config.toml
n_layer = 12
d_model = 128
n_head = 4
n_kv_head = 4
head_dim = 32
d_mlp = 512
vocab_size = 4096
activation = "relu"
norm = "layernorm"
norm_place = "pre"
norm_eps = 1e-05
positions = "learned"
qk_norm = false
attn_scale = 0.177
bias = "all"
tie_embeddings = true
parallel_block = false
init = "trunc"
init_std_qkv = 0.0329
init_std_o = 0.0
init_std_up = 0.0329
init_std_down = 0.0
optimizer = "muon_variant"
lr = 0.0021
lr_mult_o = 4.0
lr_mult_up = 1.48
lr_mult_down = 1.5
beta1 = 0.9
lr_head = 0.0052
grad_clip = 2.0
warmup_steps = 200
schedule = "wsd"
decay_fraction = 1.0
decay_shape = "linear"
final_lr_fraction = 0.0
batch_tokens = 8192
seq_len = 128
doc_mask = true
train_tokens = 80560000
steps = 9834
dataset = "wikipedia_en"
Each number is 50 + 12 x the weight over its row's rms, rounded and kept within 0 to 99. Layers, rows and columns count from 0. The size before them is the row's rms in percent of the matrix's.

# layer 8 MLP down (transposed), 512x128, rms 0.144, rows 229-335, columns 32-63
101:32 49 42 66 56 61 55 73 55 39 46 75 46 37 43 58 63 59 24 44 55 46 39 46 52 46 55 45 54 47 60 57
089:34 48 41 64 44 64 37 54 53 41 80 55 53 47 53 53 55 45 55 44 53 66 41 38 67 45 47 41 51 55 40 63
088:57 45 26 30 48 50 39 49 58 46 53 45 48 59 25 59 57 39 41 61 43 63 54 68 47 54 70 70 34 68 63 56
094:67 53 47 44 41 14 46 49 38 43 41 64 50 40 47 57 47 42 78 72 44 56 74 48 44 48 51 65 56 49 29 39
086:51 47 60 67 70 55 42 52 32 35 53 45 23 45 35 58 35 18 72 60 42 53 49 60 46 33 64 49 57 58 32 35
105:51 54 41 59 43 62 36 64 58 49 63 60 49 58 46 51 35 29 50 29 63 38 47 34 46 60 51 69 50 56 53 37
104:62 71 45 48 48 46 39 59 51 60 56 62 36 12 43 44 47 45 34 41 51 67 35 77 49 40 35 77 43 57 69 40
119:34 70 54 61 51 63 60 24 51 71 60 46 45 62 35 49 67 36 42 55 39 40 38 50 41 47 65 60 56 73 67 47
101:58 52 43 46 43 47 48 47 48 66 55 32 27 62 66 41 56 58 54 55 40 28 53 40 32 65 50 44 57 65 61 27
093:41 31 51 37 59 25 34 52 47 56 57 47 37 70 45 55 40 59 54 51 70 55 61 61 38 73 48 47 69 49 58 54
102:30 52 69 70 61 63 35 41 36 42 40 67 53 46 50 46 45 17 55 44 42 27 69 42 29 63 33 47 65 45 50 43
102:63 58 49 46 55 47 57 47 59 32 47 73 47 39 47 61 54 50 57 56 49 70 50 68 41 64 57 57 61 40 36 50
090:39 50 61 52 49 48 37 55 39 58 43 50 48 52 62 58 37 33 67 49 49 26 35 62 46 45 61 55 68 80 53 52
103:55 59 46 76 48 45 49 54 60 34 53 39 41 39 54 55 58 65 53 67 52 44 36 44 56 76 70 61 61 54 51 40
092:64 39 63 40 30 39 42 55 39 67 40 57 36 41 63 50 69 50 62 51 58 49 33 39 58 51 51 43 79 59 50 43
103:37 38 43 70 45 41 60 49 47 56 56 44 41 38 48 66 40 62 66 69 57 64 54 37 68 27 54 44 58 73 45 48
110:49 17 35 44 61 53 24 55 66 39 31 49 69 45 45 51 47 60 45 64 40 34 66 47 30 43 56 53 36 69 55 60
122:30 36 65 68 57 72 63 56 31 36 60 32 49 52 38 49 39 38 41 45 68 53 70 25 53 43 68 51 57 50 57 68
103:44 58 55 63 25 58 75 52 59 55 45 59 37 46 48 43 32 43 54 38 35 49 66 48 66 43 35 51 42 58 40 71
097:77 42 50 53 43 66 66 48 40 40 66 51 49 61 49 50 31 27 56 33 50 40 57 47 64 31 65 55 34 23 56 40
093:64 80 59 51 32 38 46 38 67 74 32 47 73 74 61 40 51 34 58 31 47 51 63 38 43 45 52 44 41 46 42 44
091:38 55 41 65 31 62 41 62 54 55 56 50 57 65 54 82 58 57 49 61 42 68 36 48 44 48 49 24 69 56 62 59
089:71 53 43 37 51 54 25 43 35 49 55 54 45 31 39 43 49 60 47 57 57 62 47 45 52 44 46 64 70 55 50 67
092:54 55 52 59 48 55 51 52 54 41 56 55 72 40 19 37 60 44 46 52 37 52 53 41 45 66 48 57 35 49 56 37
089:40 36 42 32 74 51 46 64 44 69 56 49 41 74 61 39 36 61 47 66 43 34 51 51 43 47 63 55 42 35 31 55
083:45 22 48 39 42 39 57 32 53 47 61 68 50 55 41 50 43 57 38 53 65 62 48 53 49 39 65 73 32 39 57 45
104:57 49 67 55 69 50 59 64 41 34 63 45 38 52 68 51 81 74 45 34 34 58 37 46 43 39 49 46 53 40 33 45
102:45 52 53 47 56 43 39 55 64 21 41 65 64 56 61 34 49 46 51 78 53 56 55 77 52 62 37 43 42 52 32 40
101:48 40 48 38 41 57 56 32 55 60 65 54 51 28 60 60 40 34 54 64 44 61 55 64 46 26 27 92 30 38 52 69
117:58 65 37 64 50 66 64 53 48 56 67 65 45 46 81 36 58 57 54 49 67 52 33 53 69 47 63 46 26 49 65 48
097:51 68 34 50 50 57 66 57 62 51 47 40 50 54 23 38 59 27 32 55 74 53 32 46 55 58 42 63 53 60 27 39
082:48 50 46 45 39 45 35 20 37 52 64 51 61 47 46 55 61 73 74 65 36 46 51 54 40 65 47 40 57 73 54 37
102:45 91 58 53 79 31 59 38 31 61 52 52 53 38 43 49 61 35 54 55 52 50 60 30 58 58 24 39 89 81 41 50
081:74 59 38 44 58 43 54 59 36 61 36 45 62 38 47 53 64 61 53 37 41 39 46 41 68 69 26 41 48 66 37 56
089:59 39 60 47 23 46 35 31 30 29 57 55 45 43 40 44 53 62 38 66 53 49 36 50 54 54 64 69 48 46 46 51
110:28 42 49 47 48 35 65 65 52 48 49 61 65 47 64 65 37 67 47 59 77 66 23 19 58 45 43 57 42 35 45 54
104:56 58 61 54 22 65 56 52 30 39 53 62 67 62 58 72 44 49 49 32 46 60 34 43 45 49 53 47 43 43 28 60
089:58 31 59 55 55 43 58 67 49 67 34 46 35 40 50 57 64 75 41 36 35 65 55 48 37 59 50 47 36 44 47 45
099:63 73 50 41 43 61 60 67 45 59 55 44 66 36 41 59 40 54 59 43 56 37 47 34 43 52 58 49 35 21 43 61
106:73 39 65 47 62 48 54 43 40 64 59 57 46 53 35 64 58 75 28 46 63 46 60 38 33 64 67 41 71 44 42 57
084:45 58 64 37 25 47 60 59 61 31 57 61 66 62 61 27 61 71 48 47 31 65 51 46 47 70 69 54 47 48 47 51
113:50 63 56 56 41 60 49 54 46 48 33 63 37 40 28 42 62 47 25 48 51 67 32 35 46 49 69 52 56 46 40 45
096:53 58 39 32 51 68 61 64 58 46 62 26 46 52 39 42 55 42 37 61 50 53 51 69 50 48 41 77 62 69 39 64
102:57 55 43 72 59 36 34 60 70 29 47 68 46 50 59 20 37 66 30 56 38 60 38 38 42 40 35 32 56 58 62 47
094:61 47 77 52 47 48 42 32 51 60 64 79 52 57 33 42 40 62 27 63 70 51 37 46 28 57 58 58 34 52 45 53
094:58 59 75 66 33 64 42 38 59 68 59 63 57 80 35 32 51 25 67 43 39 61 58 38 44 58 39 43 39 59 46 66
108:53 35 55 56 63 64 49 39 71 49 62 75 54 33 49 30 54 44 47 40 60 52 46 47 33 44 52 42 40 17 65 42
096:32 63 44 60 69 51 64 63 77 49 68 51 40 53 64 31 49 53 42 54 46 30 62 47 45 73 41 53 85 66 63 64
095:45 70 47 59 49 52 48 32 52 50 26 40 32 38 55 58 63 45 51 54 50 73 50 47 47 60 66 59 58 31 46 45
099:42 58 57 52 45 61 48 62 51 38 55 68 36 40 44 56 55 40 49 31 56 66 50 49 54 72 71 46 45 29 66 49
110:52 62 55 52 53 35 46 37 50 72 52 42 40 44 39 43 29 67 53 56 40 43 55 51 69 41 53 39 81 56 68 52
101:41 54 60 37 70 71 43 58 46 60 59 51 39 51 26 51 40 69 58 50 70 46 59 33 60 60 43 67 58 32 45 49
095:46 73 31 48 40 56 46 52 35 42 38 52 39 72 72 55 55 53 62 47 66 72 57 35 21 55 63 63 59 62 62 38
099:44 44 51 55 29 66 44 59 54 58 53 42 43 22 40 36 40 48 66 64 68 61 53 62 38 45 49 58 43 55 50 65
097:74 43 37 36 78 51 49 60 52 44 57 49 38 34 69 45 57 60 37 27 50 59 41 52 57 41 45 41 49 33 44 42
101:52 55 27 56 68 64 55 32 50 54 59 27 44 40 49 37 43 77 31 45 57 60 51 63 46 43 61 37 74 46 46 70
091:16 47 63 68 65 39 38 53 64 70 42 49 33 35 69 61 32 72 41 32 56 59 47 51 30 30 47 55 35 55 51 51
099:49 59 44 46 63 48 60 48 46 34 35 43 69 39 68 31 68 40 69 50 50 54 51 40 53 47 45 46 23 29 36 53
094:64 25 55 50 52 62 40 64 50 83 59 72 52 60 48 54 41 44 33 29 63 64 41 51 44 56 53 52 53 65 61 47
089:73 63 71 45 50 47 32 47 51 39 52 44 38 55 44 46 31 60 49 54 47 65 67 30 45 61 64 48 58 67 38 74
095:54 57 42 37 41 46 42 50 43 49 46 33 37 35 37 55 54 75 30 43 47 42 55 37 60 53 35 55 49 42 39 64
112:63 65 49 52 54 50 40 35 51 52 56 48 53 29 45 31 46 50 48 86 39 54 55 43 58 77 36 51 53 61 47 50
113:56 43 54 73 55 30 35 40 49 47 58 31 68 49 53 45 51 49 64 65 55 46 54 40 58 76 57 57 33 63 56 27
125:56 48 53 56 37 26 46 37 43 68 47 49 55 48 30 43 45 34 70 29 47 51 44 63 31 64 37 49 29 28 41 39
117:65 40 29 32 45 34 45 57 43 63 59 08 54 50 56 43 35 53 42 67 39 49 39 55 44 63 66 68 56 47 50 65
113:45 45 38 66 30 60 45 31 60 39 43 35 48 47 30 54 56 42 55 46 76 54 58 52 58 38 42 54 75 64 32 40
108:58 51 64 49 24 56 81 69 48 32 38 35 55 45 72 40 22 54 55 66 66 21 72 48 58 51 64 40 27 71 43 56
090:36 39 55 37 71 50 65 74 58 47 63 50 43 45 73 48 29 46 54 45 47 64 56 66 57 52 40 52 47 50 24 64
103:55 43 62 70 33 50 62 40 38 68 55 44 64 39 51 64 28 52 59 36 48 47 61 49 56 20 35 58 33 60 40 41
100:35 50 40 42 55 45 64 30 36 75 62 42 36 50 69 54 41 74 56 33 41 50 53 52 53 62 54 33 71 59 56 74
103:69 45 77 57 30 59 45 42 50 50 55 69 51 49 49 33 38 60 43 69 63 48 60 56 59 44 42 65 45 52 57 53
118:61 62 56 35 64 66 51 58 56 31 53 49 50 64 39 58 70 40 48 40 77 46 41 46 44 44 81 70 34 62 46 55
107:56 61 60 63 59 46 55 50 58 61 65 22 52 56 21 53 53 50 55 60 42 59 29 27 49 45 50 74 47 74 34 51
096:40 86 45 34 36 00 64 68 42 48 23 32 54 67 60 37 34 53 45 55 66 47 40 53 59 43 39 56 47 33 58 36
111:33 56 44 39 24 74 59 51 37 42 41 20 60 50 25 38 57 33 36 50 65 56 40 57 43 36 78 39 50 43 49 49
088:45 40 34 44 37 57 59 75 54 38 60 66 40 44 44 56 50 27 50 44 48 50 34 50 69 37 58 63 54 71 45 30
094:44 74 24 43 58 42 53 58 50 36 55 34 55 52 40 57 70 70 53 55 75 59 63 58 63 47 62 53 47 69 40 40
107:41 38 58 47 57 63 39 42 29 58 21 49 42 73 62 63 40 37 46 45 60 65 59 48 61 55 87 47 58 46 37 39
112:58 57 60 39 30 63 41 41 38 47 40 75 56 67 44 62 47 62 69 60 52 61 49 54 56 56 48 65 70 62 69 62
094:47 64 41 43 55 36 60 40 51 57 64 50 47 72 75 66 27 50 47 50 37 42 40 41 52 48 43 59 57 45 46 59
112:39 63 67 39 77 57 73 40 57 60 59 47 40 52 05 54 28 64 54 58 38 57 42 41 68 58 45 43 37 36 44 55
098:38 54 38 48 51 69 68 52 54 58 36 44 55 39 40 30 30 29 72 46 38 51 41 48 48 56 42 57 80 61 62 54
099:44 53 47 43 55 33 38 63 44 49 73 55 48 50 54 41 67 58 63 40 54 49 46 52 34 42 70 56 55 68 48 46
100:59 49 58 52 33 45 41 41 49 61 75 85 30 45 55 43 76 49 53 42 59 23 52 59 58 63 25 61 65 49 42 53
093:70 43 29 61 41 72 47 40 39 49 61 44 32 45 62 45 40 50 41 20 56 52 61 51 47 48 36 65 40 49 78 51
101:56 40 39 48 52 59 47 52 42 57 46 71 61 39 52 40 55 50 43 54 51 59 34 64 42 64 37 56 43 37 46 33
106:52 57 39 38 53 69 45 34 40 48 39 51 45 37 48 45 59 59 60 50 48 55 47 70 47 57 45 38 69 48 44 38
098:50 54 48 30 49 58 55 39 65 56 45 50 51 40 45 46 44 45 36 26 68 68 46 53 61 59 48 46 34 70 49 44
103:50 31 53 49 45 48 42 65 45 61 44 63 60 50 54 43 52 67 47 57 31 25 53 53 35 36 64 46 60 39 44 58
098:43 51 50 48 59 60 52 52 44 61 43 58 58 43 59 48 41 43 46 60 56 36 48 74 60 53 45 48 42 44 44 65
115:33 61 51 50 34 29 55 50 63 63 61 50 40 47 46 64 66 31 61 55 46 54 64 52 21 51 55 51 46 46 47 72
102:33 65 64 64 34 46 61 25 36 52 58 27 50 50 41 41 55 54 69 53 57 61 35 42 72 58 55 42 67 44 50 70
110:59 60 42 46 39 64 56 64 31 33 57 23 44 53 53 47 50 60 54 33 63 33 50 60 47 45 72 54 60 36 61 59
100:53 34 57 25 42 61 39 69 48 32 35 61 28 43 51 63 65 62 60 73 49 54 50 47 47 65 66 60 63 59 48 44
096:73 43 65 58 50 50 59 36 42 33 42 33 83 57 70 48 52 50 51 56 54 46 51 48 48 47 53 30 67 51 45 56
082:63 42 49 37 34 27 49 47 38 73 48 55 63 30 61 51 69 60 38 45 37 59 67 42 54 62 41 58 40 59 64 71
125:57 42 62 58 54 53 58 58 57 53 61 32 52 32 62 53 39 37 39 67 68 37 42 62 46 53 56 29 71 52 41 69
114:44 67 41 16 45 62 56 60 69 61 46 56 44 66 69 63 62 39 49 52 77 46 50 54 59 58 64 37 46 58 39 67
107:63 33 52 44 55 72 79 46 63 71 32 56 45 57 53 54 35 26 59 53 33 45 40 49 34 51 60 51 43 44 50 54
090:62 57 59 65 58 41 40 69 38 62 39 53 38 52 59 38 30 36 48 37 74 58 41 51 32 44 53 62 24 41 38 42
095:32 60 63 58 31 43 59 66 58 34 41 41 61 63 33 61 60 52 46 28 48 53 55 63 74 49 70 57 49 46 40 51
095:52 40 30 77 57 68 48 35 58 60 45 55 42 50 38 51 50 68 39 60 47 58 42 61 53 54 65 67 39 44 56 57
098:57 40 49 51 55 48 48 49 59 42 72 67 45 51 46 62 50 40 59 49 54 60 55 54 47 38 22 75 52 60 44 58
119:53 39 39 60 35 56 40 58 65 50 54 51 71 75 59 65 53 60 31 64 54 46 53 43 51 86 32 41 58 43 59 71
104:37 39 32 28 50 49 37 80 65 51 28 64 68 34 59 47 63 52 55 71 42 67 66 56 42 59 57 30 34 57 39 49
109:35 63 56 55 53 50 41 46 65 38 58 58 69 42 35 60 30 58 37 45 44 52 68 42 46 34 52 26 70 56 45 51
098:41 34 72 46 50 56 63 68 37 48 49 72 32 45 59 52 44 55 33 27 34 59 40 64 36 46 55 60 53 18 27 53
# layer 8 MLP up, 512x128, rms 0.14, rows 230-336, columns 32-63
094:60 38 49 53 37 37 59 65 46 41 46 41 42 46 51 44 43 65 43 63 49 46 75 55 52 43 69 55 70 62 41 28
093:33 47 51 40 80 62 77 46 33 50 51 41 50 52 50 35 51 45 41 35 54 42 35 43 32 33 42 52 56 53 51 54
101:49 23 50 49 48 50 48 51 26 44 71 61 61 59 57 54 51 59 35 57 49 50 59 60 52 61 53 60 65 47 37 39
088:74 49 51 63 31 31 38 54 57 53 57 26 58 67 77 34 23 66 41 24 30 52 37 35 50 47 32 50 51 51 46 57
094:32 61 54 74 51 47 64 59 35 44 54 47 36 34 58 43 55 29 46 43 72 22 48 61 72 44 66 64 40 63 60 61
101:60 59 65 40 60 47 61 29 27 41 55 71 36 59 49 67 60 50 51 74 15 68 53 69 48 51 76 39 49 39 63 46
106:50 64 52 84 66 50 45 45 56 57 50 63 43 60 59 58 74 57 62 68 68 47 46 34 45 55 50 44 43 60 48 49
103:45 34 46 72 49 40 68 55 37 66 64 45 51 70 55 54 56 55 58 41 45 67 53 61 50 47 47 72 44 43 34 59
096:52 27 52 63 42 56 36 54 61 60 36 42 62 56 79 57 54 55 63 55 49 50 34 48 57 61 60 68 62 55 66 17
103:25 40 61 58 61 63 48 47 33 53 65 68 52 48 48 58 58 54 51 30 52 47 31 37 57 64 44 59 37 63 44 64
101:60 34 60 28 44 56 51 56 49 31 49 50 46 51 63 28 58 41 21 47 44 29 55 51 44 44 43 31 60 63 62 45
086:46 27 55 42 52 39 46 55 36 52 55 59 32 64 44 47 67 37 47 36 43 58 61 52 55 55 49 35 59 39 59 46
104:32 53 33 52 42 61 64 55 57 63 34 52 45 56 40 55 30 53 80 52 42 45 50 43 57 43 58 68 56 58 62 49
104:53 51 41 52 38 45 38 33 31 34 44 45 43 72 44 46 70 37 35 65 60 75 42 53 65 46 56 77 48 59 58 61
096:54 51 63 55 51 41 72 33 47 57 41 43 44 60 66 50 35 49 44 46 54 49 53 76 37 67 71 48 47 46 54 55
105:41 65 31 32 36 45 26 60 58 59 41 66 64 50 47 48 52 59 65 39 62 45 50 36 48 47 41 51 54 48 58 58
109:42 49 40 44 32 56 58 58 53 62 72 35 47 40 36 50 46 72 48 51 63 43 50 61 49 33 66 48 61 56 56 56
101:49 67 75 28 42 50 51 37 42 50 46 39 53 54 48 48 41 79 60 65 53 52 53 57 20 61 69 50 66 56 38 62
083:32 34 30 22 64 68 46 62 58 54 40 50 40 47 35 43 73 41 41 41 62 50 50 54 39 52 37 38 59 30 34 32
093:41 67 35 48 26 46 62 39 32 46 48 44 69 64 64 52 31 66 78 41 57 50 34 42 54 48 51 63 48 50 47 56
102:57 48 58 61 46 42 49 56 52 36 51 50 33 51 71 54 59 45 35 37 53 38 50 66 56 59 26 34 53 69 56 46
090:68 40 59 43 41 39 76 50 64 38 45 33 71 78 51 46 42 59 65 50 37 57 52 51 35 71 60 40 39 66 41 58
087:40 34 39 51 52 45 47 46 56 45 64 48 50 63 44 59 24 73 58 50 35 62 61 50 53 54 26 65 69 65 33 30
087:72 44 49 50 40 31 33 67 47 51 48 82 44 52 51 37 35 47 55 57 65 46 47 50 49 60 23 40 38 50 49 55
085:47 28 36 38 84 29 49 58 25 59 46 62 50 39 53 55 57 62 64 73 59 55 41 48 37 45 44 30 67 51 33 55
102:38 62 43 54 60 42 48 50 43 46 50 28 41 58 65 33 49 67 23 71 49 56 43 24 51 36 42 26 49 46 68 56
104:44 54 61 33 27 36 55 62 67 52 63 67 41 41 33 57 52 58 57 80 47 49 43 59 45 53 56 60 31 56 40 42
099:50 45 57 49 52 60 41 51 54 41 42 44 19 61 34 63 65 71 52 51 54 33 45 30 74 61 30 62 45 72 52 46
113:59 59 58 43 75 45 51 52 51 56 68 50 59 51 50 59 41 38 53 39 41 57 57 34 70 51 59 34 30 43 51 27
090:57 38 47 74 58 43 45 64 54 51 36 54 42 61 56 61 53 28 53 57 69 68 36 66 47 49 68 61 39 68 22 59
103:34 42 46 47 66 66 61 57 44 37 54 58 49 57 40 31 49 74 39 48 50 51 54 56 66 29 34 56 37 67 56 60
102:53 62 57 64 53 37 42 58 25 49 60 38 60 51 72 51 60 37 69 29 62 57 64 50 51 50 69 78 57 56 50 56
097:36 55 64 65 51 52 39 56 57 49 54 40 58 35 53 60 53 46 44 64 44 37 67 81 30 39 73 80 42 51 53 33
097:68 33 49 51 56 39 55 62 43 57 31 77 52 63 53 57 52 53 56 43 49 43 58 72 63 56 48 43 51 22 38 37
101:59 44 44 58 31 35 67 58 68 81 37 32 56 32 76 42 62 62 43 45 51 60 37 34 56 75 50 48 51 46 53 64
100:21 46 42 45 49 76 48 38 58 53 41 33 37 36 47 40 63 48 47 42 43 43 42 57 71 54 56 52 43 42 43 48
098:56 33 53 60 47 56 43 57 55 64 25 53 38 58 71 20 55 48 55 37 61 59 41 38 67 62 47 52 57 55 62 51
100:60 25 17 37 59 70 53 37 51 44 53 56 53 47 77 36 54 47 60 58 57 63 70 52 50 53 49 57 50 68 60 24
108:57 58 39 55 36 34 61 46 58 20 76 46 38 53 48 50 57 62 66 63 51 49 51 61 45 58 50 35 70 48 35 65
098:64 49 25 65 53 59 31 46 30 69 52 44 62 37 49 56 43 35 44 54 50 46 50 58 40 46 53 58 63 53 49 57
108:50 40 48 52 60 56 80 57 34 53 45 41 33 39 46 58 59 44 37 61 33 41 26 38 47 48 65 38 62 53 74 64
093:55 41 34 51 46 45 50 57 52 58 41 38 32 54 49 43 39 43 43 54 43 25 45 42 65 55 24 53 43 51 45 52
104:34 61 57 52 68 45 55 65 45 68 49 63 61 44 42 44 68 54 58 37 51 44 32 47 53 37 55 54 61 45 61 63
096:69 23 67 45 62 25 36 51 55 54 37 52 39 59 54 51 60 35 48 42 61 43 30 47 53 47 52 52 38 62 55 54
100:41 52 51 34 54 43 19 64 53 43 51 39 39 06 35 20 40 54 43 55 33 44 58 56 50 64 42 52 55 56 32 38
092:59 73 59 26 65 35 38 71 33 50 44 58 61 52 36 55 53 58 59 51 60 55 54 46 43 63 43 39 75 64 43 58
099:58 50 39 54 55 55 52 51 45 42 59 58 48 26 58 65 30 35 34 33 39 37 49 49 58 61 51 38 59 84 38 30
103:52 57 55 74 39 34 54 46 58 41 49 29 66 55 57 37 64 40 60 40 56 77 34 60 25 56 40 49 38 44 54 50
100:56 75 60 48 73 62 67 66 39 46 44 58 69 61 57 58 61 57 74 43 47 41 48 49 65 75 50 64 55 40 46 38
102:61 59 44 47 84 49 44 47 64 58 41 43 77 43 55 43 68 70 39 46 46 45 48 62 58 58 21 48 39 58 38 54
090:64 42 41 63 51 56 39 43 68 43 47 46 32 58 44 53 59 67 65 61 59 39 49 67 55 74 49 49 46 68 40 42
096:60 48 39 46 62 54 63 50 58 99 77 47 61 44 43 52 52 56 47 45 42 50 34 41 56 55 23 45 47 40 42 42
102:58 59 51 60 41 26 54 63 62 55 47 52 54 47 22 68 56 47 50 37 31 72 15 65 50 42 67 57 77 52 41 43
105:53 54 26 62 52 58 51 52 50 46 59 30 76 48 43 30 52 36 71 34 38 49 60 49 34 53 59 45 53 53 57 55
103:45 43 54 16 52 39 44 53 62 59 24 60 59 58 53 69 52 64 36 41 47 38 27 50 43 54 50 48 49 63 49 62
089:63 53 44 41 41 57 45 76 40 53 60 57 39 65 65 26 56 34 48 59 43 59 56 56 23 58 58 56 58 56 52 55
102:59 53 75 66 52 42 61 61 41 50 69 46 35 53 50 40 65 53 32 71 57 48 43 58 65 73 62 26 41 52 48 32
095:50 49 63 62 29 51 57 37 56 54 56 41 59 53 35 46 65 41 61 54 50 63 44 66 38 72 42 74 44 75 60 58
098:40 50 54 38 44 45 51 70 65 53 62 50 53 47 37 52 47 57 38 55 54 54 43 44 36 41 39 44 58 53 59 71
100:34 35 48 48 32 48 82 35 66 44 71 49 51 44 61 56 40 62 64 38 29 47 52 49 47 74 48 32 45 58 54 41
111:43 59 67 54 49 54 60 44 60 55 40 43 63 54 34 45 36 59 61 33 58 56 28 52 56 37 54 53 81 56 48 48
106:53 64 48 46 49 63 53 67 50 59 49 55 24 55 40 55 53 59 52 44 59 56 66 60 45 44 64 71 32 75 47 44
108:49 47 71 42 64 54 65 68 44 50 79 42 44 55 61 42 47 51 60 61 60 38 66 62 59 55 27 62 80 71 48 49
095:61 71 42 45 72 49 51 30 54 36 28 40 53 66 49 64 44 45 50 38 47 58 56 62 39 46 69 59 47 33 69 42
107:49 37 29 47 42 45 62 57 54 73 56 66 47 41 23 45 59 61 40 58 46 60 50 49 47 62 32 36 37 63 42 75
100:43 51 43 45 32 54 74 42 18 48 39 33 47 44 60 76 51 89 38 60 46 35 54 54 45 39 59 37 78 64 40 42
085:41 31 46 22 48 50 56 31 45 74 43 47 52 59 36 66 69 43 43 49 65 45 45 54 38 38 36 50 49 36 66 43
087:41 46 44 46 46 34 46 43 52 60 66 43 50 50 39 52 65 22 41 41 44 50 63 62 50 38 35 57 64 57 65 24
105:59 59 45 51 30 42 70 65 50 65 69 49 32 59 57 33 62 62 52 40 47 38 49 65 67 42 23 57 38 53 52 50
103:51 60 59 63 45 26 55 48 54 52 50 82 46 48 47 58 44 60 61 56 41 65 36 55 43 46 58 36 33 32 48 35
111:54 69 64 44 53 61 36 36 47 45 52 36 42 72 45 51 58 52 63 49 58 47 49 47 57 48 53 60 54 87 63 64
107:49 59 54 62 57 55 64 47 44 60 40 40 47 71 36 53 57 53 52 52 36 20 69 34 49 71 54 75 53 45 20 37
101:58 38 59 51 38 53 43 61 36 43 60 64 50 46 52 45 69 42 68 57 46 74 62 57 43 55 43 41 37 28 44 40
109:51 53 55 52 54 67 59 47 40 67 46 42 56 68 27 43 80 40 63 23 60 63 41 47 54 80 58 74 47 44 44 49
094:51 44 58 32 63 61 51 49 33 52 55 39 57 54 66 81 50 54 55 49 58 54 41 34 38 39 41 46 58 50 73 64
099:65 41 34 39 67 49 65 64 46 43 61 55 68 38 48 70 55 71 48 59 67 49 47 49 49 63 63 44 49 38 27 57
108:56 46 55 44 56 75 52 43 50 48 53 46 44 78 38 38 39 54 83 46 38 54 54 54 36 51 54 38 40 81 29 27
098:55 39 58 37 63 43 53 39 29 68 69 38 28 60 69 60 47 57 43 52 58 49 35 55 54 50 48 54 54 64 53 58
096:53 35 41 45 45 43 51 43 38 55 46 56 68 35 30 65 57 53 37 70 37 46 60 64 56 49 69 35 44 40 40 56
108:67 46 46 44 44 42 78 41 57 53 48 62 40 51 43 52 59 58 63 47 48 51 48 51 35 66 27 35 26 49 44 60
095:41 47 61 40 37 43 55 44 57 66 48 40 41 53 66 57 57 50 43 32 30 59 46 22 43 37 40 49 43 49 41 56
099:55 38 66 31 54 49 68 68 55 53 37 69 58 49 55 57 38 56 53 33 69 59 39 49 69 68 48 58 67 53 59 39
099:56 54 60 69 60 48 64 50 51 33 62 22 55 57 39 30 61 56 54 22 49 60 65 50 59 51 52 23 43 45 58 38
096:48 53 53 53 30 58 52 86 50 51 46 35 42 56 63 44 48 46 35 64 40 49 85 58 43 49 79 39 36 42 41 54
097:58 32 43 15 47 40 51 81 36 48 51 51 23 48 44 46 37 35 55 44 51 63 51 40 75 61 55 43 49 33 57 75
101:42 40 47 57 32 46 49 48 57 49 36 35 45 58 47 53 53 63 46 47 33 60 70 54 58 38 59 18 45 62 54 47
099:47 60 53 44 33 48 37 63 31 72 54 68 50 50 60 39 44 51 36 48 44 50 64 62 61 72 47 25 32 37 45 40
104:70 76 43 42 61 65 80 40 48 58 37 53 40 48 49 48 52 39 40 36 38 37 50 60 65 49 40 55 43 49 61 57
096:50 52 55 47 49 19 37 34 47 54 63 45 57 41 58 53 55 69 52 39 40 56 36 52 37 69 75 61 32 49 53 51
102:28 56 44 59 59 34 46 76 35 37 51 47 49 45 43 68 43 27 46 50 40 61 43 56 53 42 70 54 56 47 43 71
097:36 40 36 46 50 49 67 44 32 53 37 48 52 50 26 57 45 56 57 65 30 35 50 39 69 47 40 36 53 52 66 62
104:39 53 52 63 67 55 58 83 47 43 46 54 54 57 42 42 53 51 19 33 34 24 35 23 49 44 38 50 42 66 48 64
102:53 22 38 70 36 72 46 59 61 62 42 43 41 47 55 54 64 64 63 34 63 38 55 29 58 32 52 31 54 67 37 46
092:63 27 45 59 40 30 44 49 73 62 67 40 43 31 74 46 50 38 44 54 51 41 30 58 57 50 60 51 49 47 35 65
097:47 60 60 52 48 61 43 50 58 40 74 45 29 50 41 42 41 36 44 46 56 29 30 60 42 47 59 38 65 35 54 45
113:42 43 41 22 54 45 52 55 66 33 34 46 29 79 43 52 41 52 72 37 63 54 50 52 49 71 47 40 49 69 37 47
104:40 65 53 45 37 73 66 63 62 45 48 45 36 44 57 47 55 80 52 55 61 24 53 49 48 48 43 31 62 37 44 55
099:32 51 62 69 53 50 41 69 43 46 49 55 49 53 50 52 39 61 60 52 46 60 43 28 44 60 58 48 52 59 45 32
095:54 24 34 53 51 42 64 44 70 40 43 51 44 41 38 44 64 61 48 65 31 41 54 63 54 55 44 56 62 60 39 51
090:64 52 45 32 61 42 49 41 59 35 66 45 41 56 34 39 52 48 45 48 37 34 45 40 56 65 33 52 65 63 60 43
097:58 43 47 48 35 50 34 42 53 52 54 38 32 61 48 51 43 71 51 48 44 62 55 38 20 54 51 56 48 35 57 52
094:29 36 39 41 46 36 52 51 33 60 59 57 52 58 32 63 57 37 43 32 53 64 66 77 44 35 48 62 39 65 41 38
109:43 58 45 67 64 22 54 62 47 57 64 53 34 79 71 47 53 29 56 60 57 18 43 57 44 48 44 57 37 58 52 67
109:37 59 57 44 38 41 45 44 41 39 60 54 48 86 62 60 67 61 42 47 63 54 50 43 63 48 47 45 50 41 34 34
108:44 85 58 54 47 47 43 48 77 70 56 44 39 56 49 29 48 55 41 46 47 36 47 50 43 52 75 59 55 68 48 45
099:55 41 50 54 51 57 73 64 44 58 30 72 42 61 47 44 64 56 84 39 49 49 47 63 56 43 50 56 56 37 38 47
091:54 44 46 41 40 57 62 59 39 44 41 76 60 36 46 43 66 52 61 46 64 45 57 54 59 58 57 36 79 46 38 63